Weights of a small transformer language model: vocabulary 2773, untied embeddings.
Each number is 50 + 12 x the weight over its row's rms, rounded and kept within 0 to 99. Layers, rows and columns count from 0. The size before them is the row's rms in percent of the matrix's.

# layer 2 MLP gate, 320x128, rms 0.224, rows 286-304, columns 0-127
097:57 50 62 55 37 26 43 40 46 52 47 53 57 66 50 41 30 51 56 31 35 35 70 57 41 64 44 55 47 38 38 44 58 47 60 36 33 52 46 64 44 65 51 61 44 46 66 51 30 19 39 53 60 61 51 59 52 58 57 57 57 54 54 45 77 35 34 56 65 66 57 58 40 52 47 48 58 40 51 49 65 26 57 27 33 36 56 39 48 57 71 48 49 32 46 65 63 43 42 40 45 66 65 50 48 59 40 19 54 38 62 52 42 61 58 58 63 62 72 48 48 27 46 45 45 35 89 49
089:31 42 44 46 47 42 44 41 32 44 37 34 58 56 52 49 62 55 42 52 62 48 80 63 55 64 44 55 64 74 54 63 45 45 55 60 41 39 57 48 55 46 60 48 50 40 53 53 41 44 51 45 37 39 50 50 28 69 54 41 83 41 44 53 59 45 57 56 25 55 55 27 50 55 49 45 56 65 64 68 41 38 73 67 63 58 70 73 43 61 53 40 47 65 53 25 50 74 60 43 48 54 52 49 68 19 44 86 58 45 31 44 51 66 59 50 31 61 58 44 38 53 59 52 53 59 42 54
106:47 46 47 48 16 43 39 61 86 65 48 35 67 43 69 70 49 37 69 42 54 42 51 42 51 60 38 51 61 35 40 64 29 45 40 47 36 38 31 48 71 43 39 37 59 54 47 45 49 55 22 54 57 28 48 60 41 57 40 49 54 57 41 31 40 42 52 39 58 58 56 58 46 51 52 35 51 50 64 42 57 69 57 75 56 39 48 45 47 50 35 61 36 51 54 43 40 20 63 49 55 53 48 44 18 43 31 62 45 59 36 57 48 42 53 76 51 66 54 50 52 42 42 62 44 25 55 59
101:57 44 38 47 58 43 36 54 54 41 61 59 77 42 51 44 83 64 45 56 67 38 61 53 42 47 64 53 48 42 47 31 31 42 46 39 35 70 37 32 38 64 53 42 47 41 58 48 58 54 54 50 45 38 58 49 45 48 47 37 36 36 59 55 57 50 70 67 44 66 27 43 24 61 35 33 52 56 38 44 38 53 46 41 70 39 50 49 68 25 34 60 54 59 50 70 46 53 70 76 63 67 41 34 46 51 57 65 39 67 54 52 59 61 58 55 54 49 59 67 56 19 52 45 27 62 51 41
101:44 59 59 66 66 75 47 36 39 34 56 24 48 45 58 56 35 54 65 43 43 65 39 31 56 49 65 51 35 34 64 50 53 61 48 47 32 52 67 41 50 52 48 44 36 60 63 40 28 71 42 44 57 51 50 53 50 49 63 55 58 39 38 62 44 58 49 69 40 55 18 52 47 49 17 54 58 49 44 53 41 61 58 13 35 51 45 51 26 54 30 46 61 24 32 61 44 52 50 46 35 56 50 60 63 39 55 48 52 57 63 58 58 46 46 40 63 38 45 50 41 66 67 36 58 24 48 56
095:61 54 49 46 54 46 48 61 38 51 56 55 47 63 35 60 43 54 64 49 42 20 40 27 29 78 43 50 45 59 26 26 41 48 44 28 52 45 44 61 28 62 49 63 35 52 41 56 52 53 56 53 64 42 35 59 39 34 51 23 43 46 54 42 44 62 49 58 54 64 75 56 63 51 30 58 45 28 38 29 58 49 35 67 31 48 43 53 47 39 47 57 43 55 60 55 50 43 46 47 46 44 76 46 56 27 60 63 60 45 19 35 52 55 21 38 49 51 54 55 35 32 49 62 60 36 53 54
101:58 59 66 34 56 41 50 24 39 42 33 54 25 56 65 48 46 49 44 70 57 18 49 49 62 43 48 59 42 62 26 47 63 43 52 50 54 60 25 42 68 56 57 59 37 34 55 47 60 37 41 70 47 38 59 30 47 55 44 35 69 40 52 56 46 49 40 52 52 72 37 43 56 55 55 36 36 38 57 50 52 25 49 67 38 45 60 52 53 36 30 48 68 73 44 78 40 49 43 46 63 67 53 41 73 55 46 44 41 44 53 72 58 58 40 61 77 43 39 59 46 49 42 39 58 61 66 55
104:46 35 29 57 45 34 32 47 49 68 41 46 58 50 46 60 47 64 51 44 34 69 65 47 38 41 59 61 65 69 62 63 43 40 30 48 40 40 30 53 74 41 37 51 58 65 59 59 40 55 70 63 45 48 56 54 40 62 45 50 83 41 40 43 30 52 56 41 46 51 37 61 58 40 62 57 52 29 43 60 57 39 61 56 65 70 28 39 45 39 59 26 60 53 70 57 63 58 41 59 51 41 61 65 44 40 24 41 47 26 63 47 59 60 42 49 54 49 44 62 57 50 53 31 44 55 83 53
103:39 49 50 71 45 45 45 62 30 30 66 24 58 71 47 35 33 49 53 48 47 54 43 46 36 51 44 67 54 38 61 44 40 39 51 48 58 68 30 51 54 39 45 34 52 53 40 43 71 27 65 72 45 47 68 25 60 59 62 16 35 53 29 48 67 48 66 51 36 48 50 39 37 41 50 54 56 22 50 38 73 57 50 45 38 36 63 55 69 55 41 37 56 48 37 65 50 51 49 48 60 38 43 41 41 62 46 69 40 59 48 64 41 56 50 37 55 43 52 78 47 68 48 70 51 47 50 51
090:33 53 34 23 26 36 52 44 28 36 41 44 60 52 43 46 64 56 38 63 49 65 38 79 47 81 30 39 65 63 44 33 66 51 58 47 42 27 52 77 52 29 58 40 59 55 57 60 48 41 36 70 42 37 61 63 58 39 54 47 48 28 43 44 42 55 54 47 48 51 57 56 53 33 60 52 62 44 56 75 57 36 60 40 56 69 37 53 60 64 50 59 59 51 55 62 47 39 48 52 63 61 53 51 52 42 65 48 55 39 56 48 52 58 39 63 55 57 52 87 46 50 46 51 50 26 61 68
100:50 52 41 32 72 62 43 65 62 41 42 21 40 19 76 33 60 41 51 50 41 53 50 36 45 75 50 48 61 47 59 48 33 45 51 55 51 69 60 40 33 62 69 45 39 48 54 70 70 60 48 39 38 49 45 37 38 46 66 35 46 47 46 79 54 49 37 57 42 25 45 42 60 49 59 38 48 45 54 56 38 58 55 65 39 58 47 64 45 45 47 20 31 63 29 50 48 63 51 56 49 53 33 45 38 58 68 58 65 58 74 47 38 66 51 34 41 52 50 64 45 59 37 58 44 34 42 36
103:56 56 35 51 54 38 49 46 45 73 45 49 52 44 57 52 45 38 44 42 50 23 43 62 56 56 35 35 45 52 45 48 49 40 50 59 62 54 96 39 35 46 55 41 40 63 54 64 44 62 50 37 26 47 37 68 31 68 30 36 47 25 49 42 66 30 45 44 45 40 59 43 43 62 46 37 34 45 83 45 40 48 72 44 47 47 42 35 55 61 15 54 56 55 37 49 51 54 56 68 64 29 59 47 53 49 43 72 47 65 46 61 53 44 54 43 33 51 43 38 61 44 65 32 43 54 51 59
086:45 44 50 44 37 55 65 39 49 51 56 49 43 47 39 39 45 31 38 55 58 31 57 59 38 54 60 33 64 68 42 43 47 58 60 70 65 59 27 58 55 29 41 59 39 27 57 41 27 53 52 50 50 18 36 46 46 47 46 29 35 41 61 66 40 50 45 52 49 43 27 59 57 60 39 43 54 76 50 54 50 51 39 53 53 39 31 46 17 44 14 48 36 53 30 47 69 67 60 59 68 39 48 55 51 51 45 48 60 34 41 58 47 60 43 62 47 52 43 73 70 65 49 38 61 61 52 56
090:62 64 57 58 44 60 39 58 60 37 41 56 57 41 51 50 49 56 49 51 30 48 33 50 66 56 38 45 67 45 56 09 26 34 40 58 33 32 71 61 46 52 57 38 45 55 31 47 36 43 54 76 65 34 65 59 34 70 71 63 79 45 62 67 53 44 48 66 35 48 38 55 54 48 52 33 51 62 55 46 59 54 70 49 58 61 47 29 39 26 67 69 57 55 65 57 62 50 41 58 64 45 43 46 51 50 42 62 37 43 66 47 40 52 40 60 68 52 40 59 39 46 49 43 67 52 63 48
092:39 37 51 49 61 67 47 50 42 61 62 54 46 43 47 31 36 70 56 66 37 42 56 50 49 51 49 54 53 67 66 15 49 51 50 47 57 43 38 63 39 40 50 49 40 80 51 46 48 56 89 64 56 68 35 64 46 54 50 53 55 60 35 46 49 78 65 43 50 57 56 54 51 43 38 24 49 64 57 52 73 60 50 52 42 67 66 65 45 60 66 31 60 47 50 39 39 52 47 47 37 50 55 79 38 48 67 42 61 54 26 45 49 45 40 58 66 43 36 48 45 57 79 69 42 55 48 36
093:38 64 37 28 21 43 26 48 47 52 45 42 46 59 44 67 75 48 41 61 37 76 34 45 48 54 52 38 69 63 67 54 41 52 40 54 32 26 73 49 73 28 60 34 52 51 38 49 48 42 43 69 43 50 64 70 83 51 67 69 55 20 63 69 46 44 52 54 39 59 64 66 56 44 57 45 38 42 68 56 48 65 55 49 56 62 56 43 40 32 41 42 55 55 42 44 47 25 54 56 49 53 48 51 55 38 47 59 49 49 49 51 49 62 44 45 50 41 48 53 49 27 55 39 46 66 50 63
104:65 50 39 64 21 66 46 54 58 32 33 59 67 56 49 52 49 53 42 54 40 45 53 58 55 58 58 60 42 62 63 65 54 33 42 75 55 40 23 45 23 55 62 60 72 47 46 35 43 42 53 41 51 29 35 44 26 57 62 53 49 61 79 69 41 63 53 49 56 46 46 38 49 40 48 75 53 60 36 51 43 36 45 59 51 37 56 60 57 38 42 59 27 49 62 50 54 56 61 42 56 40 35 37 46 45 38 51 56 50 71 19 44 22 68 56 52 48 57 50 41 38 55 32 35 66 47 59
102:45 56 22 35 48 40 60 73 69 51 71 70 59 29 50 35 38 60 51 58 44 29 64 36 45 52 64 44 40 65 37 63 44 46 70 54 41 52 63 69 49 27 47 46 49 44 52 57 37 55 55 58 39 56 47 64 55 61 47 45 37 42 60 59 45 48 48 39 50 29 57 48 47 45 71 51 40 75 44 54 31 43 64 45 25 53 56 49 64 64 48 41 61 71 65 69 38 47 37 39 51 67 49 54 54 27 25 52 55 60 30 40 43 57 70 57 61 46 53 45 55 28 30 57 45 35 35 63
098:34 32 50 36 45 45 30 77 61 66 64 61 59 48 56 33 58 49 42 48 36 58 32 62 43 44 46 54 56 46 32 54 52 45 61 47 35 43 38 57 62 70 77 29 44 63 40 43 58 39 45 50 45 60 72 43 49 31 65 45 56 53 58 47 40 50 50 55 58 30 47 60 43 63 43 71 65 61 46 45 50 44 64 43 51 48 60 58 59 38 50 69 63 61 54 48 47 47 50 57 62 49 29 32 81 44 43 67 20 59 73 58 44 50 50 49 64 19 35 34 44 70 57 40 39 57 59 39
# layer 2 MLP up, 320x128, rms 0.22, rows 286-303, columns 0-127
101:51 66 45 84 54 55 53 66 49 64 78 46 56 73 45 59 44 31 22 62 49 39 57 67 52 52 63 56 52 28 50 73 46 41 59 39 41 30 45 58 54 70 65 62 74 60 48 56 54 68 61 67 69 63 72 46 61 46 48 45 65 75 63 49 28 55 39 43 44 63 62 49 38 51 49 58 41 48 60 46 52 40 67 56 50 29 61 47 59 48 43 60 47 51 44 72 68 46 53 44 60 60 58 38 61 47 54 50 61 45 64 39 59 41 60 40 44 65 61 42 33 35 62 68 54 68 56 54
087:83 44 39 67 10 39 46 58 45 44 55 49 60 39 35 37 48 39 40 29 62 36 63 47 44 44 44 43 35 39 42 45 63 60 55 60 57 37 34 27 31 70 63 43 62 41 35 48 30 51 53 43 56 47 69 61 78 47 37 49 48 66 64 42 55 58 42 51 58 27 53 53 39 60 52 64 33 43 45 37 68 52 51 36 47 59 37 46 45 44 45 46 40 47 54 54 58 45 70 67 40 58 66 56 42 56 32 46 56 54 74 34 63 47 43 50 37 21 40 47 51 29 37 55 47 49 59 49
088:80 50 48 42 67 71 53 61 48 66 48 41 43 46 63 45 63 65 34 56 39 68 59 52 40 52 57 48 54 65 51 62 57 57 51 46 46 71 58 44 46 41 41 57 49 78 54 48 35 50 58 55 53 49 43 41 60 37 36 41 57 50 42 75 56 46 47 61 39 55 33 45 43 32 58 59 53 61 42 55 45 47 44 43 42 67 73 73 51 56 69 51 54 58 41 76 69 67 49 40 53 61 33 70 86 59 59 54 49 44 62 37 51 32 42 51 42 42 39 67 39 56 54 63 34 76 19 44
106:66 49 53 45 62 54 60 67 55 60 43 40 48 52 48 57 51 52 61 30 63 34 42 63 60 52 41 46 55 60 59 35 66 66 50 42 74 40 56 65 34 61 42 28 57 31 32 46 39 50 33 56 60 38 59 59 72 35 62 59 66 57 47 64 44 54 51 75 67 45 67 36 61 57 60 35 62 59 53 62 56 43 28 59 50 49 38 43 31 42 56 45 50 62 62 27 42 63 70 31 66 40 47 69 36 47 62 31 45 27 59 35 57 46 59 28 57 52 67 42 42 55 65 60 63 49 68 57
118:52 54 68 59 78 45 51 60 55 55 36 64 30 40 42 42 67 34 42 59 47 45 58 72 38 49 54 41 64 48 38 72 41 50 58 57 80 70 29 53 48 47 47 57 53 63 38 45 56 38 81 57 51 55 49 58 47 64 56 48 57 48 59 44 56 31 49 53 46 54 51 48 33 72 73 41 51 61 39 43 38 58 32 49 37 48 60 65 77 47 52 75 56 67 63 58 49 68 56 55 45 47 66 39 68 47 47 39 66 54 53 62 63 29 52 57 81 39 63 52 59 56 47 56 55 66 28 56
100:65 55 61 54 33 13 45 52 55 63 59 53 38 71 47 52 42 35 66 44 51 42 56 44 25 73 40 38 30 48 41 68 37 36 45 34 47 43 57 44 52 57 37 62 42 49 56 73 63 52 58 52 60 51 45 66 34 46 53 05 56 49 39 25 56 50 47 54 62 56 53 55 49 53 42 47 44 40 57 63 60 49 46 70 53 53 59 39 47 46 47 24 48 62 65 39 40 55 52 45 46 41 82 51 39 30 57 57 65 41 50 45 48 67 21 49 43 60 51 32 37 53 48 52 42 44 65 42
102:43 39 71 42 44 42 51 44 35 44 40 64 32 50 57 52 50 62 60 39 64 35 56 75 42 62 55 52 52 58 60 66 48 30 42 35 72 54 40 62 75 55 64 53 40 49 70 52 61 23 61 46 65 50 53 33 68 45 64 31 46 49 35 62 41 47 65 49 22 61 50 73 49 58 42 66 41 37 53 70 40 53 74 54 55 46 55 61 50 45 32 33 70 70 55 43 53 70 62 65 57 51 52 41 75 67 42 60 41 45 35 60 35 47 56 64 68 44 44 59 36 59 54 47 48 56 48 41
093:55 57 34 27 40 51 66 60 50 42 53 55 64 31 49 48 39 52 53 45 27 60 34 46 43 39 55 43 70 61 63 67 40 66 46 53 47 48 48 45 56 16 74 58 63 63 42 47 62 31 59 67 44 50 63 49 44 46 58 51 54 15 46 69 61 63 65 40 42 51 54 56 54 38 58 52 45 20 48 61 52 64 53 42 49 58 42 44 48 45 69 32 53 53 62 54 44 39 52 59 47 45 47 64 49 56 20 82 65 51 80 44 56 66 61 50 46 46 43 76 42 58 54 33 55 53 45 48
101:56 58 64 51 50 48 60 33 42 66 59 56 29 32 39 59 40 42 66 54 43 46 60 36 58 64 56 64 45 43 55 46 45 45 55 61 48 16 82 48 60 51 28 57 62 61 59 40 34 64 58 74 41 40 44 61 49 45 46 56 13 38 65 56 47 68 81 61 49 52 32 51 64 38 54 31 32 44 54 57 60 46 67 58 38 55 65 41 48 47 28 36 64 53 58 65 50 43 46 53 41 45 45 53 61 48 53 23 79 46 59 50 40 47 33 70 41 55 61 53 52 48 48 48 54 41 51 52
095:71 41 63 45 37 51 46 69 64 51 27 61 41 61 43 49 45 53 33 58 48 71 50 44 50 17 50 63 47 57 45 81 41 45 47 50 33 57 45 49 52 40 56 53 52 72 39 79 41 73 65 42 50 58 43 43 42 52 54 47 68 66 40 44 44 58 59 50 54 56 46 56 39 54 38 53 51 37 64 36 50 52 65 81 59 44 41 35 42 55 75 53 37 43 43 30 63 54 58 53 37 43 35 53 57 83 58 50 40 48 60 50 45 58 56 45 37 60 60 30 46 36 57 41 46 76 77 46
099:53 42 65 54 53 55 38 54 61 41 53 59 61 34 53 60 48 52 39 48 55 60 48 34 35 35 35 34 53 46 40 54 21 42 54 58 42 61 61 54 50 36 55 49 40 46 54 42 37 59 57 38 87 75 54 32 59 91 42 37 48 44 51 54 49 44 32 49 43 46 48 53 56 62 50 74 60 36 54 28 57 58 73 53 50 53 31 49 65 39 48 68 58 67 38 66 31 42 47 58 36 62 66 52 60 45 62 57 43 42 34 58 38 28 37 47 23 51 39 43 38 32 37 48 64 52 58 47
100:67 64 44 48 73 63 50 47 82 39 59 43 49 43 52 56 43 50 49 62 58 61 42 46 52 53 77 58 39 46 41 45 37 73 38 53 40 49 54 48 41 53 42 38 42 54 28 57 72 64 56 34 60 67 68 31 71 69 71 59 51 39 50 54 57 34 76 61 47 49 47 60 44 60 52 53 59 57 27 52 53 37 51 60 38 47 36 36 60 37 70 44 39 79 53 67 42 35 53 58 58 34 46 66 62 61 40 39 76 54 49 47 36 53 46 40 71 54 57 67 60 55 46 35 49 43 31 65
090:48 54 47 44 50 51 45 62 45 58 51 49 45 43 52 65 38 36 51 63 48 44 64 47 32 55 40 47 60 39 42 41 48 49 35 55 37 44 49 43 53 48 38 47 50 34 79 67 80 42 52 41 52 39 61 50 38 61 48 54 61 44 49 70 58 49 49 43 61 43 60 42 72 57 39 58 57 46 36 63 61 50 49 58 65 56 65 83 30 41 32 18 57 61 47 44 65 68 54 46 53 50 53 51 69 35 66 47 51 25 52 41 68 56 68 58 40 79 62 53 10 48 63 59 70 58 63 64
093:52 45 23 61 78 45 75 45 35 71 59 59 65 46 56 48 40 45 37 37 46 59 47 48 38 53 55 61 39 63 55 59 67 61 54 34 53 48 34 39 49 53 21 45 51 52 59 40 70 56 65 40 17 62 37 46 75 44 38 39 28 71 46 43 45 50 66 54 73 52 40 51 60 50 54 54 59 54 46 55 32 59 40 34 37 37 67 53 69 69 45 35 64 61 46 52 46 62 52 50 54 65 58 54 41 56 59 38 62 50 49 39 50 41 59 30 38 36 41 37 55 66 60 30 44 71 42 52
098:54 44 63 69 46 53 65 53 59 42 43 63 52 54 38 64 16 40 50 47 61 46 44 32 57 53 49 53 49 29 75 75 61 63 54 58 27 57 61 42 50 46 49 44 36 34 46 57 55 37 23 53 34 48 40 27 58 56 43 34 36 41 41 55 51 49 55 47 70 49 40 68 45 46 51 72 31 45 59 42 37 42 80 30 47 44 23 48 56 53 35 51 48 47 60 57 55 54 40 47 60 42 46 29 49 67 32 31 49 54 42 71 65 21 54 55 45 61 53 58 27 43 52 45 50 40 48 51
094:69 48 49 46 38 47 20 43 47 64 61 37 52 45 45 57 79 49 44 53 36 69 53 47 30 47 42 34 58 50 48 52 49 53 47 58 30 40 59 63 73 32 36 56 52 67 46 61 43 50 36 73 34 62 83 47 63 64 50 42 77 32 42 34 39 41 52 59 52 44 41 55 55 68 58 44 46 48 68 35 57 25 77 56 58 81 49 41 42 36 55 71 53 57 54 56 62 56 53 48 57 38 42 49 49 45 32 64 37 38 47 55 69 59 42 49 63 43 52 34 60 52 55 40 47 37 65 51
100:51 27 59 52 38 33 44 46 49 67 59 35 55 29 46 63 42 41 54 55 82 56 44 30 40 56 44 52 48 47 50 54 26 53 53 49 50 61 64 48 48 34 53 47 44 69 47 39 60 58 44 59 53 64 35 83 51 55 36 61 44 48 52 55 66 76 42 58 59 60 50 53 31 59 25 36 53 43 59 46 66 68 52 43 74 65 52 59 45 44 66 32 60 51 51 57 52 42 59 49 48 57 43 61 65 48 53 57 36 53 61 75 55 61 34 31 29 65 33 79 46 27 53 58 45 42 33 62
099:58 49 50 27 43 54 55 51 23 29 53 39 67 39 57 51 64 50 58 72 45 36 46 50 52 37 45 49 41 55 46 42 49 45 47 22 51 82 41 54 55 58 50 55 43 59 36 51 64 55 36 65 46 26 56 55 60 62 46 68 41 53 52 52 71 53 50 52 46 60 56 57 48 41 78 50 44 71 29 35 43 35 65 28 77 45 45 36 62 35 43 48 21 63 52 42 37 43 52 64 49 56 23 45 66 52 40 43 55 47 50 59 50 51 45 36 62 62 69 71 50 46 63 63 55 68 28 50
# layer 2 MLP down (transposed), 320x128, rms 0.189, rows 286-303, columns 0-127
103:55 48 54 66 61 43 30 75 46 51 45 63 45 30 50 62 47 22 74 33 46 47 52 56 45 43 83 70 63 48 36 61 52 58 61 49 45 54 75 25 61 34 38 47 44 45 58 43 63 52 29 38 21 52 32 36 59 61 46 44 60 54 50 48 53 64 46 24 39 66 43 53 44 68 51 61 48 54 57 32 49 44 47 55 71 38 48 46 80 45 58 42 50 52 49 54 32 43 52 37 43 60 58 78 56 66 47 72 32 54 52 65 47 39 67 43 56 46 49 44 36 41 54 41 50 51 59 45
093:54 53 45 54 31 55 73 47 76 69 64 42 78 49 52 68 45 60 55 62 61 66 42 28 44 69 24 32 41 27 46 56 56 53 56 42 48 41 47 44 41 69 45 67 58 62 50 51 35 53 53 69 37 46 52 67 57 55 62 58 41 49 44 31 51 29 35 54 47 45 42 45 57 62 45 60 35 66 58 29 57 33 56 39 56 37 28 45 75 52 61 53 70 41 32 55 40 67 58 48 56 50 47 41 57 80 53 33 51 49 47 49 55 26 43 30 64 42 34 45 59 57 51 61 45 38 48 55
100:42 46 55 52 35 59 55 49 54 53 35 23 57 58 52 53 53 31 56 45 50 24 53 54 46 48 44 57 34 47 60 69 54 56 36 52 32 66 41 55 29 44 23 40 53 48 52 55 56 56 38 46 51 40 76 65 43 60 21 62 70 41 43 49 69 47 49 64 47 70 28 53 56 56 48 45 47 31 55 50 60 64 69 52 60 66 50 67 59 90 44 54 50 61 35 77 37 54 47 35 29 70 40 54 48 52 60 62 44 39 57 66 56 50 43 61 64 50 48 62 57 65 69 47 62 57 40 42
114:32 53 48 54 62 37 44 53 53 49 68 37 72 50 69 54 71 74 59 49 53 71 35 46 36 68 30 46 42 37 48 39 59 53 55 46 51 63 44 54 27 60 38 56 46 59 59 56 56 55 81 62 61 46 66 62 66 61 55 78 65 34 35 66 29 62 64 50 37 58 44 36 39 57 60 55 35 40 41 44 32 40 48 37 46 53 42 50 55 56 59 39 33 48 46 76 54 59 44 54 35 63 71 71 33 45 40 53 52 32 48 42 66 29 45 57 50 39 51 67 50 63 45 35 35 44 57 51
105:61 27 37 45 53 38 23 48 54 49 47 38 35 38 48 44 43 40 52 74 53 49 15 51 56 36 39 50 38 49 39 48 48 46 45 69 45 50 33 46 51 47 35 73 56 37 59 71 44 37 52 56 36 41 55 91 61 43 48 54 62 71 40 55 44 53 51 40 51 57 57 39 50 57 53 38 49 48 47 73 52 28 44 48 42 43 49 38 44 57 80 30 50 72 47 56 49 50 45 54 46 44 61 58 50 60 68 80 51 66 44 44 54 47 41 62 58 45 57 41 60 60 28 50 59 82 63 56
091:31 62 49 60 37 49 48 50 41 55 52 53 32 36 52 80 39 40 58 42 40 36 49 54 29 50 56 39 61 50 34 68 44 43 43 64 81 60 51 60 47 48 49 31 43 54 68 49 51 52 43 47 45 56 61 77 52 44 50 44 57 64 41 44 32 48 56 53 56 42 61 40 65 38 71 50 41 46 45 37 60 60 61 51 54 61 53 78 57 51 50 80 54 45 44 64 56 51 26 46 54 61 55 40 47 26 45 45 57 53 35 44 55 48 47 54 51 75 57 14 49 54 83 37 29 63 68 32
106:68 42 68 37 23 56 66 51 42 60 63 37 58 38 47 43 38 46 65 52 63 59 56 56 74 53 58 47 36 68 27 63 58 43 25 63 35 38 58 50 59 40 43 49 26 52 64 51 68 49 19 39 47 47 53 35 41 40 52 34 54 59 64 45 62 57 42 54 41 47 35 50 60 55 45 47 35 59 44 39 60 43 56 52 56 64 19 34 62 43 26 40 78 50 44 71 56 46 50 38 50 49 34 44 51 51 40 49 66 52 40 60 53 62 49 50 64 50 70 36 40 41 67 52 35 61 74 60
091:52 40 48 51 47 41 23 50 35 48 36 33 49 56 56 39 46 52 53 51 39 58 32 48 59 45 29 46 55 62 49 52 55 44 59 53 40 44 65 41 53 51 23 38 60 67 43 33 69 48 51 58 48 59 44 48 66 52 55 36 59 59 50 57 56 57 48 16 49 87 60 52 45 57 80 36 66 59 25 47 47 68 54 58 41 55 47 48 37 35 34 48 59 52 72 58 49 16 39 47 55 57 64 47 30 30 39 63 51 41 32 32 58 40 61 45 54 48 55 52 53 25 35 68 63 48 56 63
101:49 28 40 55 31 53 51 56 73 33 62 19 64 30 48 56 33 38 63 40 37 46 52 54 57 52 63 45 43 60 58 45 67 36 46 66 62 43 52 33 52 39 45 51 47 63 41 60 61 53 66 38 05 45 59 38 58 37 44 46 61 61 48 38 71 34 52 39 55 66 57 51 72 47 38 68 44 51 37 55 57 45 43 60 66 50 51 49 53 30 61 40 57 63 41 34 54 57 42 65 66 58 53 62 50 52 35 56 35 30 60 47 47 20 62 64 66 50 51 44 34 43 52 57 44 33 56 42
091:56 49 34 65 49 38 34 50 62 54 40 22 47 74 49 38 60 49 56 37 54 55 66 56 49 54 52 44 66 48 62 21 44 36 58 55 41 41 48 47 46 66 51 60 62 49 41 44 53 39 78 55 25 59 61 36 64 46 42 47 57 63 68 60 69 46 28 11 60 63 50 74 28 47 56 40 56 56 46 61 32 60 38 43 50 41 34 24 49 64 64 40 53 47 52 63 61 39 52 49 35 45 50 68 44 44 43 51 31 55 57 43 56 43 39 53 49 47 54 70 41 50 30 48 73 54 57 66
102:57 28 55 54 67 42 56 61 56 56 62 68 35 60 68 62 36 49 38 44 69 55 59 38 60 36 53 65 38 64 37 35 53 50 65 41 42 52 62 66 55 55 21 58 69 42 32 30 30 47 42 48 59 37 71 45 47 73 58 67 28 55 27 46 62 60 49 31 36 68 49 55 47 51 65 75 48 52 53 38 71 74 51 31 59 31 40 59 65 64 47 56 55 62 47 59 54 46 51 28 63 56 44 59 52 49 54 42 47 47 34 68 40 51 47 49 55 43 26 55 42 56 62 54 59 56 52 61
102:34 43 55 33 48 53 44 46 39 41 55 62 36 33 28 61 57 53 62 69 40 35 50 49 45 25 66 40 54 64 52 36 38 47 60 48 35 50 65 68 58 53 43 38 56 53 59 61 43 57 18 52 50 47 40 35 54 67 31 53 29 42 42 49 28 62 43 57 46 46 61 55 73 48 43 46 79 30 47 58 63 51 55 45 49 28 49 42 40 64 35 70 39 61 64 47 35 55 46 45 46 68 43 48 48 39 40 41 11 67 53 33 52 54 64 46 65 35 61 39 59 40 41 62 57 63 57 60
091:30 64 46 55 49 31 61 36 68 62 35 62 35 43 64 37 35 32 43 52 42 55 59 50 47 53 61 35 51 49 57 54 29 52 55 55 60 52 51 35 59 51 28 55 48 56 64 47 52 40 32 37 67 45 37 45 37 65 52 39 35 73 47 63 32 58 48 48 52 71 51 32 61 56 62 51 34 41 36 67 50 71 47 52 61 57 51 52 34 41 30 77 53 74 50 63 51 54 52 48 43 39 56 42 67 23 55 47 57 72 61 48 60 68 50 50 50 67 39 55 62 57 64 42 39 81 74 64
096:45 53 52 47 66 49 65 65 45 61 57 66 55 58 28 62 38 58 48 46 64 53 52 69 58 55 54 54 54 49 60 40 39 60 56 44 57 63 41 41 49 39 28 61 45 33 49 69 30 55 42 40 53 42 59 56 56 41 43 67 44 23 39 61 54 40 76 81 41 25 47 50 68 68 56 51 78 48 59 46 53 24 53 62 46 44 57 57 53 47 54 52 52 37 41 58 39 63 52 23 51 43 34 45 64 77 51 56 46 48 56 68 55 34 39 37 37 45 42 49 26 81 48 38 38 59 53 36
093:61 55 45 46 47 42 47 46 58 37 53 51 84 76 61 60 47 46 68 34 68 61 50 49 50 58 50 51 30 33 49 46 54 59 45 52 45 50 47 37 44 76 30 37 50 27 35 61 51 48 56 56 56 68 72 63 70 41 54 49 40 35 62 53 84 35 54 43 55 48 39 45 48 67 51 38 73 38 50 57 22 46 65 54 46 44 55 35 67 50 61 29 51 44 45 57 54 48 53 43 55 40 46 37 75 82 62 57 62 43 50 64 41 33 44 43 54 29 62 49 51 55 41 30 62 46 53 41
092:39 45 51 57 38 55 21 55 56 49 50 33 42 60 57 32 65 59 45 52 43 52 58 43 50 48 38 30 61 56 51 45 58 42 53 60 35 46 63 50 55 58 47 39 49 54 52 44 76 46 56 58 37 76 37 39 46 62 48 22 61 69 55 42 50 53 30 18 68 69 45 42 46 54 52 44 49 52 38 39 41 64 56 48 50 54 35 39 54 57 42 67 54 55 66 63 39 08 38 64 40 51 61 52 36 30 50 58 52 50 46 21 55 57 56 46 48 56 65 60 76 35 48 59 65 42 73 66
103:72 39 33 48 63 41 66 62 48 57 46 48 62 56 58 61 32 59 35 32 26 37 47 54 45 49 60 35 69 42 34 41 45 63 39 37 37 50 50 46 16 53 12 60 53 61 60 48 34 52 61 58 67 42 62 61 56 36 57 42 46 39 48 60 75 34 49 56 25 47 66 39 62 46 59 49 57 34 55 67 51 58 43 32 50 33 37 47 51 42 42 56 37 51 52 46 49 46 53 36 37 56 52 65 25 42 67 53 63 33 41 55 42 68 64 47 51 52 50 48 57 62 53 57 62 83 59 43
097:39 37 49 52 55 44 37 42 54 46 47 57 24 28 68 56 68 45 45 30 64 22 81 59 61 58 73 50 45 54 54 58 50 60 30 49 40 64 56 63 43 46 59 24 58 50 46 60 55 47 43 51 69 51 44 49 22 69 46 53 26 65 25 56 53 57 62 42 31 77 34 49 48 58 68 68 33 50 55 48 58 47 39 67 70 50 49 49 33 56 44 54 52 34 67 61 51 48 48 45 34 59 39 55 40 39 53 52 55 44 51 62 51 54 65 61 52 39 62 46 57 40 73 59 47 72 55 46